Weights of a small GPT-style language model, trained from scratch on English Wikipedia: 9 layers, a variant of SOAP for these matrices.
Each number is 128 + 32 x the weight over the matrix's rms, rounded and kept within 0 to 255. Layers, rows and columns count from 0.

# layer 4 attention query, 128x128, rms 0.119, rows 20-31,52-63,84-95,116-127, columns 0-63
[[154 103 141 126 137  83 160 121 104 184 137 144  94 156  88 147 106 142 156  77 138 161 111 100  96  64 188 115 112 107 174 208 128  84  90  83 102 117  69 118 123 103 126 203 153 184 143 109 116 154  94 128 172 186 211 125 112 153 134 151 172 168 144 125]
 [ 97 154 123 152 115 119 140  98 107 146 168 145 118 120 107 148 174  93 143 127 120 111 122 101 135 125 150 156 137  81 157  72  71  87 139 129 117 103 127 172  85 154 159 153 137 180 136 140 121 134 122 131  98 126 183 141 121 144 104  57 170 118 119 178]
 [154 184 137  75 121 173  70  99 160 132 173 107 104  69  90  68 119  90 136 135 154 151 153 106  79  79 124 112 139 114  63 155 164 168 150 118 134 155 151 105 142 125 109 112 159 118 120 151 101  35 175 136 137 140  78  79  81 169 105  70 131 150 115 132]
 [156 158  47 117 140  97 171 175 152 172  83 144  65 116 149 143 202 144 118  92 121 114 163  71  92 144 151 114 141 150 137 136  92 121 124 115 112 223 138  37 126 105 101  97  95  97  50 120 135 105 119 120 137 123  97 134  89 126 116  72 153 111 175 136]
 [160 158 113 192 108 123  84 114 122  89 138 137 161 133 164 117 142 170 111 101 154 130 127  31 209 100 104  67 124  98 233 144 116 127 186 115 129 157 120 144 118 156 148 193 165 171 107 127  82 158 135  89 131 145 188  53  86 104 108 104 121 117 154 113]
 [101  91  90 142  99 115 173  75 116 146  94 182 106 120 141 163 184 149 111 147 150 139 127 144 138  99 141  96 143  84 224 166 164 166 103 108 120 154  97 168 218 135 128 189 114 156  85 166 117 132 187 144 188 165 105 158 136 112 138 181 132  60 117 129]
 [179 112 121 108  63  90 109 172  59 155 151 156 148 132 115 105 156 102  56 134 122 148 132  82 135 203 140 100 101 111  84  50 139 130  99 152 142  78 149 178 176 160 223  95 114 135 139 165  98 112 180 159 169 120 209  84 200 137 131 166 121 104 166 155]
 [142 181 134 146 175 153  47 137 145 149 178 117  61 162  75 150 117 172  95 127  94  56  97 152 139 141  49 174 150 164 154  88  57 110 149  65 133 149 146  39 127 150  42 100  75 102 125 115 181 236  93 110 161 170 123 135 128 126  86  95  92 182 173 150]
 [149 136 139 170 126 162 154 154  93 130  40 182 189 126 148 116 104 128 118 115  46 137 104 170 136 138 121 162 115 134 128 115 112 136 106  84 120 131 139 182 132 127 142 112  73 118 178 132 114  70 188 156 124 147 110 167  99 137 176 130 153 112 167  91]
 [171 124 105 174 121 116 128  61  85  82 118 190 119 208 111 114 150  18 195 147 108 124  89 110 160 154 160 131  76  81  76 100 127 114 177  72 113 122 194 117 140  76 157 132 134 142 116 166 140  27 236 141 130 119  51 110 131 135 148  71 124 160 121 125]
 [ 33 161 149 141 130 199 141 136  57 196 121 134 111 158 142  96  71 133  91 102 132 146 176 155 113 160  93 102  95 147 149 152 125 133 133 170 133  79 192 132 129 164 153 109  92 107 140  85 100 131 162 142 127 151 165 133 121 125 164 117 129 182 115 165]
 [ 95 138  99 140 166 143 138  89  56 204 158  88 184 195 143  94 118 219 117 141 124 134 135 127 177 129 112 173 141 177 122 115 119 178  43 142 109 130 141 142 127  75 143  73 227 114 116 130 138 135 159 131 121 144 117 162 161 176 123 146 192 119  76 126]
 [144  52 164 204 116 141 181  56 115 101 170 112 126 110 137 139  79 199 156 126 137 124 153 121 135 110 147 142 211 146 168 122  81 113 141  81 148 110 134 156 132  82  72 106 108 121 134 145  81 177 139 114 112 156  91 179 113 103 186 155 192 144 188 136]
 [141 140 118 133 193 141 181 124 133 186  79 225  84 130 121 141 157 132 131 136  97 112  79 166 113 123 168 120 128 100 187  59 142 107 138  10 155 116  60 161 141  93 132 158  87 119 167 103  88 142 136  80 155 164 152 146 143 119 112 184  72 103 148 129]
 [ 46  76 220 213 125  98 180  98 147  92 138  66 110 114 130 111 116 153 155 189 161  53  74 182 140  82 125 139 185 110 169  81 113 163  87 109 154 131  72 102 109 156  55 131 141 103  89  83 111 140 148  69 143 141 113 116 123  90  83 168 181 160 102 167]
 [135 154 109 149  88  71  90 198 147 139 139 148 138  84 113 159 156  98 165 101 125 151 106  96 177 187 170 126  92  82 203 118 152  86 135 129 183 147 106  51 183  62 114  92  79 117  56 161  98 127 148 138  84  96 143  43 192 156 132  96 157 125 182  74]
 [125 129 151 197  99  97 128 129 161 141 109  79 137 181 134 171 175 148 120 112 147  76 178  77 136 125  25  96 108 131 156 149  98 122 168 159  73 170 119  99 185 141 132 160 168 100 143 112 110 140 170 140  88  93 115 153 122 167 127  77 151 112 197  89]
 [133 152 105 106 159 164 149 144 165 157 122 182 170 151 141 119 159 121 107 132 115 101 110 174  81  73 131 141 186 195  72 159 156 126 126 130 187 171 142 162  76 163 156 135 127 122 145 167 117 103  86 128 185 165 140 155 111 151  86  89 100 112  87 140]
 [114  69  87  96  51 151 154 202 147 144 162 156 120 100 128 116  11 206 157 208 125 121  76 128 105 167  92 119 147  96 132 106 120 142  90 125 176  93 129 141 177 137 128 142 114 115 178 134 155 150 138 113 126 134 163  77 108 129 156 207 134  77 104 172]
 [140  82 117 135 139 138 142 116  83 139 131  96  93 162 160 141 128 124  58 112  97 174 169 105  91 195 126 148 126 166 122 145 150 143 120 129 127 143  78 119 139 112 107 176 108 161 151 129 191 119 151 143 110 123 115 149 111 135 100  77 156 120 122 118]
 [109 159  76  99  85  91 131 208 100 125 119 216 142  85 126 106 112  98  59 134 113  84  99 195 106  82 153 145  75 139 163 132 211 144 109 113  97 115 134 175  64 142 125 165 127 141 138 105 116 138 134 154 157  99 212 138 140 137  93 140 119 146 147 135]
 [150 128 122 151 184  88 186 127 118  66 135 128  91  94 179 159 146 149 154 122 154 158 124 114 153 132  23  88  47 108 159 106 180  57 115 143  80 115 203 172 122 118 108 103 143 147 110  94  38 127 110 145 124  70 161 152 130 110 107 118 142  40 141  67]
 [107 146  82 120  93 171 105  57 160 162 133  98  94 132 153 158 174 127 118 172  99 141 117  93 151 158  82 102 130 145  98  94 158 152 103 134  95 149  81 160 160 116  90  45 140 170 121  78  99  92  98 150 150 142 101 160  77 170  88 138  93  99 158 140]
 [113 180  79 103  77 164 143 160 185 165 117 133 135 143 171 111 160 150 113 129 114 181 209  88  97 108 182 117  61 115  89  63 149 117 119 101 139  68 160 164 134 134 123 144 150  36  66 112 178 166 135 133  25 130 130 153 166 154 125 120 159 132 146 115]
 [131 105 156  82 135 126 151 167 165 121  77 142 167 172 103  90 149  51 118 159 221  73 168 182 128 106 114 116 116 100  75 117 127 208 147 171 128 138 151 139 122 164 130 167 197 119 127 101 120  94 101 134 139  57 113  87  75  79 141 153 144 113  96 167]
 [103  89 122 153 116 142 104 145 159 113  70 123 159  75 158 143 102 157 145  85 136 100  94 129  74 139 153 135 119  87  92 106 122 118 125  95 150 201 188  94 141  63 124 108 133 104 136 160  88 116 124 144 111 129 112 141 108 144 110  98 125 151 109 101]
 [100 114 181  73 124 119  98 108 137 116 104 166 140 107 119 204  90 147  87  73  99 135 144 140  90 184  91 133 143  96 109 159 111 149 113 114 109 165 114 118 144 168 117 183 118 178 104 182 139 154 160  35 162 136 151 136 140 189 153  87  67 146 110  26]
 [113 145 110 115 117 106 126 155 128 166  36 110 152 151 141 142 107  98 112  98 142 125 100 111  95 135 127  74 146  66 138 129 130 115 148 158 183 126 109 104 138 164 145 138  92 125 128 179  99 122  95 128 143 135 122 131 102 135 135 115 137 172 110  94]
 [128 164 155 121 140 178  84  99 124 141 196 102 173 169 119  97 192 141 141 141 112 112 145  76 149  49  89 139 114 111 138 172 147 124 120 128 130  78  82 149  99 144  81 144 105 157 125 115  94 168 136 154 136 177 208  95 145 102  88 169 146  84  96 152]
 [147 177  91 127 121 151 178 139 123 113 129 160 144 100 133 129 119 125 164 100  85  63 145 106 131 102 137 125 163 139  75 138 128  65 104 126 108 116 144 119 138  81 170 109  86 107 153 134 158  94 126 128 143 113  97 169  73  88 158 114 131 168 138 112]
 [141 156 132  76  93 147 131 183 116  75  60 128 113 148 122 147  98  95 179 112 121  73 148 112  65 167 120 108 131 121 142 126 135  96 143 114  97 115 136 118 133  81  63 115 145 134 141 160 130 134 143 170  79 121 151 129  97 126 142 154 142 126 169 118]
 [152  76 146 173  96  41 126 145 197 156 100  97 115 126 124 116  99 154 127 120 152 114 159 154 108 119 168 165 145 161 101 100 114 119 131 170 167 141 167 156  77 156 113  91 200 116  99 138 110 194 139 132 163 161 107  95 111 173 127 130 180 102 148  65]
 [143 156 133 124 162 122  86 177 115 127  93 167 124 127 150  79 120 116 151 129 139 146 127 149 114 109 170  88 102 114 163 103  98 136  97 166 103 163 104 153 164  96 180 104 139 101 123 102 106 106 143 114 182 109  81 123 197 114 171 185 174 159 132  99]
 [101  60  92  50 107  85 106  58 113 133 125 161 150 131 126  97 146  88  86 121 151 113 133 172 147 145  98 134 117 111  93 157 134 114  94 131 102 102  99 116 145 118 143  67 115 142 108 131 112 106  64  99 115 125 118 113 138  97 147 143 134  96 153 136]
 [131 100 104 235 128 119 102 195  97 143 128 118 147 192  57  79 135 211  98 101  99 102 122 153 142 117 137 131  75 160 162 120 145 126 115  66 119 116  75  97 157 142 113  93 113  83 112 188 130 154 161 111 101 121 138 124 111 128  79 108 160  27 130 142]
 [138 146 111 138 146 148 107 114 167 105 145 171 133  67  97 112 139 119 110 130 146 114 101 169 113 154  62 106 140  96 103 131 136 118 106 138 117 158 109 144 108 118  76 147 113 103 162  79 100 111 118 159 109 152 151 113  53 155 124  73 157 119 131 105]
 [125  78 148 175 124 134 122 119  82  82 153 158 149 133 131 129 151 147 153  99 171 103 203 157 149 110 103 145 135 164 100 174  87 124 106  87 182 115 102 142  77 185  62 121 119 138 203 129 180 165  97 148 122 176 115 137 104 127 148  57 134 179 102  84]
 [121 159 104 122 142  88 179 181 113  96 142 199  58  73 141 113  91 170 156  94 103 165  78 156 173 156 127 190 138 117 155  81 113 123  69 172 136 130 193 122 131 118 212  98 167 126 126 154  98 117 150 182 104 147 138 125 115 115 122 104 151  83 150 174]
 [119 145 153 152 192 136 139 152  78 176 146  94 155 117 167 147 142 122 142  46 114 148 140 114 170 127 163 117 185 157 135 148 130 132 156 127 147  93 112 143 121 103 149 156  81 177 142 109 120 136 201 112 157 119 129 166 183 152  96 134 150  88  91 152]
 [132 131 169 103 140 133 152 125 161 158  72 147 184 160 135 124 175  99 132 112 107 138 227 131  90 122 135  64 137 197 137  91 162 132 127 121 180 141 156 121 111 107 206 106 126 126 142 156 152  85  78 207 134 116 144 109 119 208  89 133  95 132 156 117]
 [173 169 159  63 190 157 145  80 117 129 161 132 145 151 160 121 120 111 103  72 105 172 130  74 116  95 119 180 167 145 155 156 138 112  80 139 113 165 167 151 109 176  31  82 154 142 141 148  82 128 147 150 155 122 124 132 152 136 113 172 159 119 186 150]
 [124 112 114 156 130 143 137 127 126 171 190 159 131  93 105 121  53  73  87  90 138 138 156  92  77 180 132  98 145 122 160 144  94 100 111  96 111 124 146 103  93  87 111 173  50 166 119 171 103 106 167 144 142  90 165 156 118  77 104  90  77 130 129 187]
 [115 123 102 107  81 126 145 118 137 159 101 122 140 174  93 149 165 124  98  83 134 146 190 140 137 114  96 119  91 137  67 159 166 147 114 161  89 119 155 148 127 102 158 132 121 138 139 142 112 138 154 170 117 143 148 190 141 121 130 141 146 103 137 157]
 [148  73  72 125  96 159 109 116 187 127 117 130 150 147  61 148 151 150 112  87 134 119  73 137 143 112 102 174  60 208 197 134 114 100 133  93 108 123 142 128 171 111 128  94 132 114 122  83 132 127 183 101 127 188 132 155 160 146 166  46 115 162 194  54]
 [144 155 117  95 243 175  76 126 162 156 160 112 179 104 158 181 123 132 153 136 115 136 178  88 153 149 117 114 148 166 100 125 130 163 179 189 152 155 154 118  82 122 160 172 110 149 146 109 120  98 107 105 123 107  89  80 135 127 145  72 172  84 119  74]
 [105 156  81  85  68 122  93 167 110  91 146  73  78 114  91 150 148  87 132 139 157 178 120 140 113 173 130 124 103 149 103 135  90 139  86 127 101 133 134 128 121 150  75 126 121 147 173 130  98 149 175 102  57 133 167  76  95 133  48 119 148 140  95 142]
 [163 125 224 170 109 163  29 136 124 129 110 138 182 179 122 170 129 151 123 145 125  72 126 142 134 158  82 141 124 108 105 138 143 141 153  78 122 127 126 122 126 125 121 109  72 164 126 135 163 113 181 123 162 195 198 137 115 138 127  91 140  77 159 142]
 [159 157 135 137 143 118 130 112 137 173 102 115 142 101 118 112 185 139  91 106 136 137 152 153 111  98 154 132 118 187 121 145  94 120 165  97 101 154 124 124  93 110 128 140 145 100 184 148 127 188 213  81 112  90 162 113 158 138 141 122 161 135 110 133]]
# layer 4 attention key, 32x128, rms 0.117, rows 20-31, columns 0-63
[[152  61 223 166 118 109 135 102 103 182 164 133 127 153 168 130 111 194 163 152 149 179 109 168  96 128  59 184 141 122 109 131 117  71  71 122  83  94 121 151 125 149  90 132 157 141  77 138  79  80  92 131 107 140  76 166 127 180 105  86 156 112 158 123]
 [163 131 181 154 198 161 153 104 144 165 164  79 131 145 150 144  40 142 116 105 196  70 127 184  77 127 143 198 156 179 140 170 134 123 114  69 114  91  45 133  96 164 105 146 138 106 174 108  99 148 134  95  78 133 121 161 110 145 122 137 146 127 117 132]
 [191 141  63 129 169  90 125 200 142 104 134 101 157 172 106 124 132 141 171 170 145  52 125 180 156 102 139 160 111 134  26 104 129 115 141 128  35  78  83 104 171 177 152 129 122 149 111 151 129 144 150 151 175  70 114 198 150  67  95  64 187 171 125 146]
 [119 113  76 148  95 158 148  95 127 131  92 178  79 198 105 118  48 144  70  82  92 140 112 131 177  81 111 114 143 166 129 168 164  72 127 166  70 158 149 190 136 110 126 144 111 105 177  80 117 129 132  66 186 127 158 115 157 127  49  85 110  95  95 119]
 [115  81 145 147  88 102 169 158 140 137  81 117 110 150 159 144 115 171 122 140 106 120 178 136 129 123 117  43 165 158 160 191 117  84 118 149  71 119 112 151 140 100 170 140 209 104  83 142 175 131 102 112  67 152 132 138  75 136 119  85  86 101 113  72]
 [140 118  89 111 141 101 104 130 200  96 124 144 126  74 174  85 129 129 133 107 145 173  96 143 150 138 130 137 109  97 142  93 139 133 118 127 166 129 153 111 179 131 122  76 212 102 124  74  60 128 136 126 109 155 181 140 117 113 131 116 115  77 116 154]
 [164  84 161  91 115 169  77 113 120 168 176  45 155 146 125 106  77 125 197 138 139 113 142  96 191  94 178 132 123 122 127 110 153 100 142 107 156 132  90 110 129 124 150 204 127 114 113  43  97 148 134 144  80 122 134 123 115 124 137  77 130 106 128 167]
 [ 91 170 140 111 129  91 148 107 132 115 110 138  86 106 102 115 129 109 103 119 128 115 104 146 113 150 103 116 113 144 160 170 116 121  94  69  63 122 126 125 119 126 120 152 108  99 156 142 124 127  86 153 179 112  63  76  66 143  83 142 105 113 139 107]
 [116 158  86 141  73  87 153 129 151 166 108 131  48 142 123 125 155 107 148 162 165 154 177 105  50 170 116 144 160 131 159 131 116 124 189  81 111 140 131 115  81 129 171 116 121 125 147 152 171 139 145 116 171 120 146 134 128 105 133 141 129 112 186 176]
 [146 150 140 107 128 201 138 140 185 146 118 127 112 122  66 201 143  57 135  91  51 122 169 149 105  85 125 149 126 127 136 112 155 113 176 216  86 169 154 111 126 173 140 118 144  75 153  97 111 160  91 127 101 105 175 121 167 169  74 128 114 172 106 127]
 [141 141 127 105 119 124 107  84 111 102 153 171 145  77 133 107 142  99 111 133 172 152 119 130 131  99  93 101 122 115 171 117  71 109  92 111 206 173  81  83 107 147 110 147 139 139 105 144 123  62 117 157  98 103 146  97 103 127 146 116 117 140 123 113]
 [108 106 100 121 131 178 111 202 146 139 157 120 116 115 136 155  94 175 142 113 142 101 163 138 147 100 129 132 102  96 194  81 135  83 141 102 158  76 115 125  84 137 150 145 166 201 122 128  85 125  96  53 118 127 158  93  77 105 158 135 133  99  92 164]]
# layer 4 attention value, 32x128, rms 0.108, rows 0-8, columns 0-63
[[166 113 178 165 128 142 142 158  98 108 122 134 122 192 155  92  35 139 190 127 116 123 130 106 119 148 124 141 143  96 150 124 119 121 129 123 139 115  92 135  92 164 175 127 121 139 136 154 164 166 164 162 135  86 112 158 163 104 117 109  79 121 109 135]
 [113 173  97 149 193 116 106 138 133 115 148 101 171 175 122  95 107 133 125 125 123 184 130 121 126 120  92 123 185 110  83 135 167 116 136 193 139 173 158 226 102 131 113 160 104 107 132 122 120 113 138  97 171  38 163 147  94  93 213  92 144 144 123 119]
 [132 125 149 109 168 159 180 162 151 152  81 155 122 151 108 157 127 135 186  99 177 153 141 131 113 152 110 102  80 149 189  67 144  97 145 133 134  99  93 148 100 145 170 102 109 173 180 111 105 114 117 106 117  94 114 136  80 205 123  86 134 117 172 151]
 [ 95 104 168 111 129 157 105  62  91  94  72 150 116 135  81 113 142 121 148  97 158 139 143 149 161 148 171  94 149 144 132 130 121  64 111 120 184 175  92 138 112 109 163 102 161 148 139  90 139 106 130 167  81 111 110  61 132 163 143 100 110 213 129 108]
 [121 125 140 123 102 135 132 160  85 114 101 105 138 158 110 160 134 131 158 129 165  29  90 171 148 117  74 164  81 126  93 105 143 117 140 188 187 136 137  94 122 153 184 146 196  80  84 141 108 148 143 114 170 181 120 145 115 135  82 195 161 141 174 181]
 [134 129 128 140 155 102 100 207 145 132 159 110 171  86 147 159  93 146 113 107  85 122 158 159 187 157  62 107 156  99 178  92 190 113 138 136 149 156 167 137 139 177 119 135 156 157 106 118 105 149 117  82 121 100 165 108 211  95 122 151 118 120 107 140]
 [104 130 120 164  93 120 145 153 149 125  94 102 107 113 166 106 134 132 142 161 185 105 190 152 150  96 139 141  78 107  77 111 197 141 138 116 133 114 153  93 135  99  83  93 115 124 137 105 153 173 167 150 157 116 109 138 107  85  67 103 145 132 124 135]
 [133 167 114 183 147 188 160 126 156 115 182  85  97  43 110 140 120 134 183 111 124  96  98 136 125 111 113 172 100 173 106 135  78  76 114 123 110  85 185 168 157 125 110  69 146 105 116 188 142 111  35  88  73  93 139 111 163  91 129 112 144 176 122  73]
 [ 85 144  77  72 155 131 134 153 139 182 182 142  86 169  98 156 170 160 131 137 133 162 151 140 133 123 145  98 166 143 112  98 138  83 121 113  99 144  94 171 153 114  93 154 133  90  67 114 135 109 120 121 111 158  85 136 116 105 134  89 156 137 107 134]]
# layer 4 attention output (transposed), 128x128, rms 0.119, rows 0-8,32-40,64-72,96-104, columns 0-63
[[132 145  95  81 143 113  99 130 134 146 123  90 110  83  84 128 145 133 149 154 153 161 131 184  83 179 176 143 165 136  73 189 135 138 154 134 120 141 109 136 106 144 202  71 181 123 206  81  93 181  95 171  96 128 166 132  87 108 133 161 116 124  83  93]
 [142 158 128 187  85 154  90  95 133  76 156 109 107  84 148 100 119 125 108 116 120 127 165 132 175  96 132 224  71 139 150 182 128 127  45 123 188  99 104 102 153 138 130  89 130 146 119 183 153 192 131 135 126 132 178  90  82  54 104 107 114 132 101 137]
 [152 172 147 130 112 102  99  96 155  94 154 145 156 130 166 104 108 196 122 124  64 143 107 142 142 112 141 175 146 111  87 124 142 142 116 206 181 118 152 148 133 156 127 122 132 148  98 124 148  87 171 111 127 131 104 129 129 111  80 164  98 123  78 129]
 [145 104 120 100 118 142  88 137 122 126 178 146 103 129 132  48 169 129 162 159 109 101 131 126 128 116 122 106 140 150 103 197  45 124 145 184 113 201  90 132 137 157 119  80 138 110 145 129  81 149 139 145 133 128 117 133  55  61 128 157 157 157 164 120]
 [115  85 139 153 186  99 135  99  99 112 104 142  67 129  97 103 103 136 155 170  99 122 101 142 128 144 121  96 121 138 128 129 109  83 132 132  62 130 161 128 132 138 115  74 139  83 135 100 142  80  67  95 131 126 136 156 160 166 124 198 154 105  86  90]
 [135 133 133 123 167 140 133 171 136 155 150 114 126  98 159 136 156 140 126 150 136  69 139  97 134 149 157 142 148 111 124 110 124 109 108  56 131 100 141 131 143 127 127 138  56  88 146 166 155 160 130 127 150  67 144 132 167 167 149 136 146  97 105  59]
 [169 108 152 135 153  98 123 135 143  80  95  99 125 104 122 176 156 104 128 131 112 183 120  96 109 108 102 110 202 156  80 114 108 158 136 142 172  90 189 130  93 175 131 112 137 149 132 162 129 151 101 117 122 106 178 105 122 107 182 110 152 141 139 123]
 [137 196 142 126 118  76 145  67 118 103  94 101 179 116 142 154  98 151 155 101 111 155 136 137 118 168  85 144 158 127 111 114 118 122 141 116 163 131 110 105 155 141 145 148 122 179 149 103 163 139 150 102 113 100 106 152 122 144 107  96 166 166 134 189]
 [158 155 109  88 107  88  52  91 166  97 151 131  99  95 147  92 178 143 150 158 142  74 129 163 146  92 137 170 134 122 150 154 147 151 145 189  99 103 138 106 151 140 130 162 139  92 159  75 112  97 136  99 163 106 101 143 116 148 145 136 137 124 102  90]
 [125 115 158 117 111  83 128 130 135 105 124  94  78 136 130 128 110 125 181 123 121  96 137 121  99 120 121 128 176 137 104 113 153 146 107 106 129 123 176 105  84 105 148 134 139 161 127 151 115 113 121  95 148 142 113 136 165 180 153  86 157 128 166 131]
 [101  64 160  80 111 172 163 146 103 176 113  67 154 134 116 157  94  96  68 128  93 123 139 178 123 170  81  98 149 149 148 112 122 138 150 106 105  86 201 151 159 166 148 129 122 132 110 119  78 125 135 124  99 127  90 197 146 128 119 170 121  82 152 157]
 [125 116  79 170 105 189 154 141 143 142 104 122 110 101 101 168 118 109 100 173 122 140 150 137 129 152  95 114 127 130 139 117 127 175 128 144 157 163 115  80 182 162 135 128 157  98 101 120 154 101 130 162 130 103 162 121 108 128 119 142 112 107 113 115]
 [ 75 139 129 114 118 110  88 136 167 104  63  74 151  98 125 184 123 187 111 134 134  80 187 171 129 129 104 103 182 143 138  90 150 120 123 117 151 146 167 117 126  91 129 139  93 142 135 116 167 157 109 116 154 146 198  89 179 173  68  97  83 155 162 128]
 [196 145 110  82 128  58  98 134 160 138 160 143  61 142 143 183 155  98 149 160 168 138  81 144 170 143 172 156 155 103 147 154 182 107 117 194 187 154 146  95 153 131 167 109 116 103 125 168  99  42 164 121 101 100 139  58  88 118 137 128 159 151 117 121]
 [129 104 132 125 198 105 157  86 136 117 144 153 201 136  83 168 130  88 166 127 182 151  49  72 119  78  86  99 110 103 100 171 129  95 165 133 107 151 112 103 117 112 117 168 147 177 144  89 172 178 135  92 178 119  36 157 139 152 137 138 128 102  85 168]
 [ 69 155 115 178 117 107 102  88 103 157 202 162 150  99 112  73 150 160 124 108 116 128 136  95 169  76 157 134 122 114 180 161 129 119 177 166 120  79  70  81 121  82 117 125 134 201 121  91 155  82 141  89 143 139 137  99  91 134  74 182 118 154 165 122]
 [202 114 168 164  87 109 112 167 170 112 125 141 143 126  95 157 146  86  94 112 166 122 138 142 142 103 135 134 137 115 133 151 112 153 146 110 146 114 135 100 131 149 167 118 162 153  69 144 139  86 141 138 143 107 133 148 126 113 117 176  95 124 181 153]
 [ 49  87  64 131 132 135 186 145  95 104 164 146  92 145  78  76 108 116 128 150 143 111  66 168  77 187 158 102 111  92  96 157  87 216 102  95 114 190 103  60 128 158 109 202 135 166 163 104  68 121  51 145 178 175  98 139 109 149 167 152 125 125  64  68]
 [169 133  88 123 104 170 120  77 190  70 101 153  98 171  46  85 147 104  88 181 186 161 125 112 120 165 162 124 111  77 163  81 102  68 156 145 176 132 148  70 106 112 112 142 152 180 136 111 118  51 181 116 136 131 114 131 127 121  69 113 124 127 104 169]
 [141 161 151 140 131 122 174 116 130  90 180 116 151 108  88 183 163 105  96 102 149  94  64 132 115  82 129 137 136 135  95  82 104  73 174 121 154 165  83 104 145 122 107 156 119 125 167  93 115  78  86  46 105 171 126 119 148 172 156 155  91 200  72 156]
 [135 151 105 102 142 128  74  91 155 194  89 139 119  70 128 195  89  84  44 140  81 200 123  83 161 120 214 126  69 128 193 141 159  89 158  63 124 141 129 130 150 115  65 138  78 181 122 141 182 139  78 109 121 189 115 124 158 101 181 130 189 138 109 207]
 [101  98 181 177 239 124 108  63  78 160 168 152 159 171 110 120 107 137  77 115 153 141 113 100 117 132 171 153 191 107 142 132 153 143 145 125 145 100  86 244  82  83 132  74 109 130  86 149 118  94 114 137  86  46 105 177 138 141 106 138 211 149 146 135]
 [ 93 126 124 200 165 121 135 250 134  70 119  77 170  84 138 104  95 112 114 149 153  73  82 152 112 119 127 161 125 222 122 165  70 122 150 159 100  85  69 101 161 118 134 163 132 116 169  98 110  96 134  85 158 140 108 129 170 132  97 146 121 148 118 163]
 [110 163  78 142 140 117  89 115 131 177 127 121 114 120 128 155 150 126  95 119  81  98 126  83 163  25 177 146 124 136 151 180 146 168 129 168 148  87 128 196 141 122  99 111 179 103 120 112 124 121  85 157 114 166 107 100 164  59 151  96 155 125 143 130]
 [108 126  71 137 162 124 136 130 182 154 157 159 133  58 139 154 175 117 103 144 160  86 161 193  46 110 110 106  90  86  87 187  98 130 107 173 139  84 145  88 121  66 113 143 126 140 138 123  60 151 136  91 108 115  71 147 113  90 137 101 111  98 155 122]
 [121 103 110 112 186 218 173  96  38 130  94 152  90 255 143 107 156 142 145  85 132 124  77  42  97 109  66 104 213 117 112 117 181 166 125 173  92  82 120 149  80 136 107  99 123  98  74 125 154  99 103 129  65 156 150 122 132 122 121  75 118 177 149 123]
 [ 55 116 115 124 106 139 135 121 131 147 109 131 130 157 157 139 132  95 117 121 156 152  86 130 114 140 125 124 105 180 138 107 121  63  63 116 144 138 113 138 100 111 159 111 145  81 133 128 123 122  50 116  69 167 164 153 167 145  94  68 138 124 136 147]
 [170 137 155  83 105 115 116 100 163 123  91 144 164 122 134 167 132 137 159 132 102 154 120 127 125  78  71 157 138 109 144  97  94 153  96 129 130 127  80 100 175 148 117 141 127 149 110 107 111  94 163 144 143 120  96 129 163  85 131 141 156 128 100 122]
 [143 190 118 119  68 144  74 141 133 114 143 181  76 111 137 127 159 169 159 114  93 180 136  99 136 118 148 103 144 131  69 135 138 149 155 181 103  88  89  87 128 135 100 120 104 111 169 153  83 172 154 134 166 137 169  94 117 137  75 155 168  51 115 117]
 [156 110 107  91 146  58 106 128 164 136 110 140 144 130 198  69 109 106 141 137 158  98 165 114 144 113 118 146  96 170 145  91 148  93 113  83  42 146 137 142 135 118 114  90 146 101 148 134 123 156 111 156 172 120 114 158 111 160 160 158 133 175 132 119]
 [145 134  97 167 130  81 125 104 130 131 179 163 121  73 166 145 162 124 108 153 142 168 153 142 145 102 153 150 131  54 131 150 167 100 147 132  88  90 162 141  69 129 112 211 113 105 146 128 124 106 147 137 161 113 117 150 124 155 187 138 159 112  86 160]
 [126 106 155 115  86 121  87 126 117 128  95  73 209 180 142 111 140 150  81  86  82 175 166  99  78 149 106 143 135 139 173  91  85 176 157 113 104 127 134 111 107 145 133 121 108 171 134 161 165 125 145 218 121 147 147 126 117  80  99 126  76 143 117 182]
 [128 145 106 100  63 127 127  87  87 156  85 137 162 208 131 101 106 102  93  99 155 156 120 170 111 135  93 174 140 150 169  98 169 132 129 140 136  92 109 147 118 213 154  83 133 112 167 109 112 118 106 119  84 122 171 130 122 127  77 184 160 118 148 150]
 [128 160  97  93 118 148 148 168 153 158 145 122 101 106 120 119 153 166 127 129 117 109  96 153 157 132 145 152  90 146  85 107 169 183 125 145 141 161 124 129 134 213 126 141 105  92 137 144  90 169 121 153  97 102 153 130 167 158 139  99 134 160  99 146]
 [162  59 129 167 107 179 106 194  72 112 147 168 125  87 134  78 100 141  84 125 155 129 160 125 124 170 162  92  47 173 151 124  87 101  96  93  79 129 146 169 139  93 143  89 123 105 126 149 139 198 117  99 160 148 131 152  93 131 131 162 153  78  67  89]
 [113 148 145 158 180 152 147 136 106 165 117 106 164  93 147 158 106 124 140  95 123 137 116 131 170 113 117 122 160 105 143 126 121 161 169  78 133 116 120  93 135 109 123 163 169 117 128 135 138 120 148 162 120 123 208 164 100  97 142 159 103 206 136 104]]